Weights of a small transformer language model: MLP 1024 quick GELU.
Each number is 200 + 40 x the weight over its row's rms, rounded and kept within 0 to 999. Layers, rows and columns count from 0. The size before them is the row's rms in percent of the matrix's.

# layer 4 attention key, 256x256, rms 0.122, rows 200-255, columns 128-159
111,198,208,169,210,268,187,147,197,270,227,238,168,189,139,155,232,239,207,209,224,149,256,222,145,207,220,268,230,198,163,203,166
108,172,173,207,185,178,253,246,193,131,164,169,206,169,189,193,131,243,192,228,186,167,186,270,200,279,172,251,142,263,206,182,189
106,157,206,110,210,169,239,279,234,167,232,194,209,252,188,197,163,190,158,188,305,136,236,181,216,217,227,193,185,235,123,167,258
100,197,200,171,198,200,181,206,230,175,140,205,238,206,227,133,150,185,158,254,171,187,234,268,237,206,212,192,166,211,186,189,254
102,164,224,165,257,116,218,212,207,216,200,174,230,187,135,217,197,224,218,236,233,166,186,205,148,243,186,200,159,170,242,177,193
108,169,155,72,175,215,167,156,221,184,213,211,156,204,186,261,248,211,185,210,187,127,110,180,215,191,164,155,226,250,151,252,157
120,144,145,231,136,126,192,192,174,193,178,241,175,208,185,172,214,199,163,272,205,225,213,212,152,184,227,214,192,238,176,258,188
112,121,248,234,184,168,201,235,163,248,148,143,178,221,200,194,150,223,246,275,177,161,196,255,255,197,204,214,200,220,180,164,195
105,196,169,199,222,213,140,156,285,162,309,176,172,173,143,199,247,144,256,193,210,222,232,218,208,136,179,190,175,248,154,197,203
108,178,212,210,128,249,236,196,228,180,238,159,283,156,222,90,176,236,180,254,177,220,224,185,211,205,126,296,220,125,247,169,133
106,140,161,256,248,141,220,235,190,137,188,190,241,224,245,191,210,213,150,210,250,167,217,194,245,212,204,225,267,309,176,192,297
105,294,208,231,184,192,231,171,256,216,154,170,250,218,154,213,230,228,214,234,204,182,163,202,159,113,235,198,168,201,222,178,166
109,200,169,190,193,196,213,165,186,189,243,238,250,199,205,194,199,213,214,193,123,162,300,248,180,146,164,212,196,226,267,249,204
111,206,219,136,223,196,199,225,134,211,223,225,185,190,194,183,159,152,151,218,252,184,156,203,243,263,254,167,226,243,162,198,215
108,256,142,181,223,194,196,203,245,237,182,220,221,196,211,180,212,195,160,254,208,180,149,144,162,163,216,214,180,168,223,190,237
106,177,154,171,155,238,223,154,275,96,184,241,190,133,168,178,254,191,204,251,278,218,273,193,187,137,189,124,259,202,241,172,227
101,273,182,209,215,203,194,248,181,218,182,187,261,183,188,208,149,219,104,189,188,171,171,178,168,190,186,152,209,140,208,157,168
110,186,182,158,245,180,210,171,174,158,233,234,239,215,236,198,222,271,302,188,226,172,154,197,259,148,154,224,283,170,227,193,188
108,265,222,194,200,185,268,251,186,205,125,200,149,218,217,221,270,258,253,264,195,182,185,210,185,202,186,142,233,233,216,211,193
106,182,229,169,172,211,270,189,178,177,241,278,257,176,112,186,230,207,228,278,263,212,259,294,179,113,215,186,220,183,184,265,188
107,202,172,169,230,155,150,228,135,199,271,202,249,138,291,263,164,130,135,233,164,115,177,243,169,178,214,211,183,204,190,202,210
105,171,184,170,202,177,132,152,205,176,281,260,231,203,190,229,219,202,118,177,164,214,201,206,167,148,169,180,233,201,186,246,182
102,237,107,272,211,261,133,173,192,239,231,170,215,212,260,239,155,239,210,210,134,269,180,161,196,260,193,229,218,145,237,196,237
104,202,212,229,223,223,228,168,254,192,149,178,183,267,132,246,205,178,230,165,159,157,150,256,184,217,163,169,234,198,212,243,156
109,138,181,233,179,195,179,221,170,223,177,210,181,123,194,192,198,243,187,202,163,129,267,222,132,226,199,220,244,201,234,224,200
108,172,186,216,230,205,212,240,181,183,189,132,253,246,239,180,258,239,244,162,168,227,245,214,142,222,164,204,159,191,166,167,241
095,193,187,178,231,254,208,164,127,196,183,180,218,182,161,213,232,179,171,180,199,168,209,130,175,262,156,210,168,159,143,291,170
104,151,161,145,192,199,148,194,173,164,207,184,197,197,166,218,187,202,179,157,220,187,202,137,144,269,235,73,231,219,87,228,154
108,195,232,167,203,167,122,220,215,160,158,170,211,234,247,166,182,155,168,225,205,188,151,175,237,196,234,142,140,203,205,198,155
117,262,277,190,227,139,141,185,244,216,260,205,196,218,221,191,263,143,224,273,232,215,173,175,154,154,107,289,167,160,233,197,254
108,114,216,188,177,224,224,169,216,183,155,195,225,143,280,187,167,178,263,196,239,211,257,223,210,123,229,193,213,169,223,222,184
104,230,195,259,228,243,149,233,232,198,241,204,252,244,250,221,193,145,146,217,171,165,183,232,221,197,192,213,179,218,230,200,197
103,210,213,185,178,178,274,123,197,167,210,146,254,254,228,168,291,178,209,216,149,125,208,239,223,188,167,201,211,195,199,168,118
103,228,195,179,226,247,222,220,207,183,263,167,206,217,215,207,262,217,234,212,202,214,179,232,292,172,198,210,168,141,246,207,135
098,207,165,226,182,289,210,139,194,268,209,255,189,149,182,106,217,139,179,228,196,190,190,187,176,182,220,109,248,195,221,251,156
105,252,212,184,214,214,209,222,222,200,114,180,219,191,211,147,209,283,206,193,189,229,239,176,157,179,154,250,172,220,266,177,169
111,202,193,239,175,280,239,208,221,222,190,154,139,139,182,237,208,220,220,198,113,165,186,211,126,196,238,180,240,140,288,197,188
102,205,157,116,183,162,253,201,193,263,158,188,148,222,231,242,213,158,200,101,224,190,160,166,252,287,216,175,122,151,145,105,191
106,230,192,241,276,247,149,301,159,264,99,205,235,178,216,226,174,206,210,163,166,276,117,195,255,192,223,285,215,213,257,224,167
110,251,131,197,212,229,198,261,112,174,220,234,222,188,196,239,204,212,108,154,267,246,123,190,171,170,140,257,181,206,173,189,214
119,187,167,225,188,164,191,217,225,197,158,93,174,197,169,179,181,205,149,203,179,171,193,205,196,258,240,178,229,186,220,251,188
105,189,214,217,196,202,195,245,228,151,201,145,242,221,185,127,191,163,166,136,195,300,244,166,189,244,145,193,169,194,217,166,150
100,209,125,155,220,240,186,163,263,188,310,210,245,201,226,156,206,205,294,208,172,162,199,215,166,174,243,184,211,186,241,228,206
097,224,220,166,158,159,246,270,217,245,218,220,162,219,199,176,161,182,180,251,183,213,202,153,199,224,186,193,224,240,213,239,237
104,79,204,221,140,227,138,233,154,239,200,152,183,160,191,268,207,197,226,157,283,165,252,206,207,198,173,248,254,156,227,151,293
105,205,201,210,183,193,169,178,225,183,230,199,128,249,262,231,113,208,218,142,76,255,150,126,175,170,208,222,258,147,136,243,174
098,233,162,190,207,285,241,250,128,176,190,190,170,162,227,226,125,210,155,175,274,196,199,230,204,251,202,145,179,156,100,193,116
104,169,152,153,132,173,185,206,233,265,197,186,208,263,281,149,235,208,182,210,181,213,167,156,160,203,238,196,149,241,238,207,200
105,177,147,199,165,234,217,190,251,226,144,219,228,235,255,178,223,189,228,128,160,249,149,271,178,218,203,235,248,146,232,219,243
104,199,177,214,195,236,165,204,257,214,207,190,217,132,192,137,246,252,264,193,188,234,249,243,184,171,193,191,229,237,227,149,233
108,209,212,118,84,207,215,231,175,241,264,227,213,113,211,214,181,192,221,151,216,160,315,217,163,157,191,190,220,279,194,228,235
108,227,183,209,213,159,221,121,140,136,176,199,185,157,226,178,167,197,132,174,290,181,266,232,195,197,115,207,227,204,228,192,269
110,181,230,221,246,248,128,237,228,209,271,133,237,290,167,242,206,196,166,169,181,244,258,189,227,177,146,255,145,177,156,172,137
107,165,224,167,130,260,237,210,265,269,178,171,184,218,157,171,217,212,147,151,159,178,250,227,260,112,186,239,194,213,176,219,180
110,237,203,219,260,195,234,223,210,239,295,154,202,227,195,223,131,235,201,222,214,192,249,209,154,166,198,289,98,232,275,218,213
103,239,191,222,214,241,170,175,212,168,194,167,134,247,183,206,180,277,274,215,202,287,249,173,265,205,143,163,119,267,170,153,212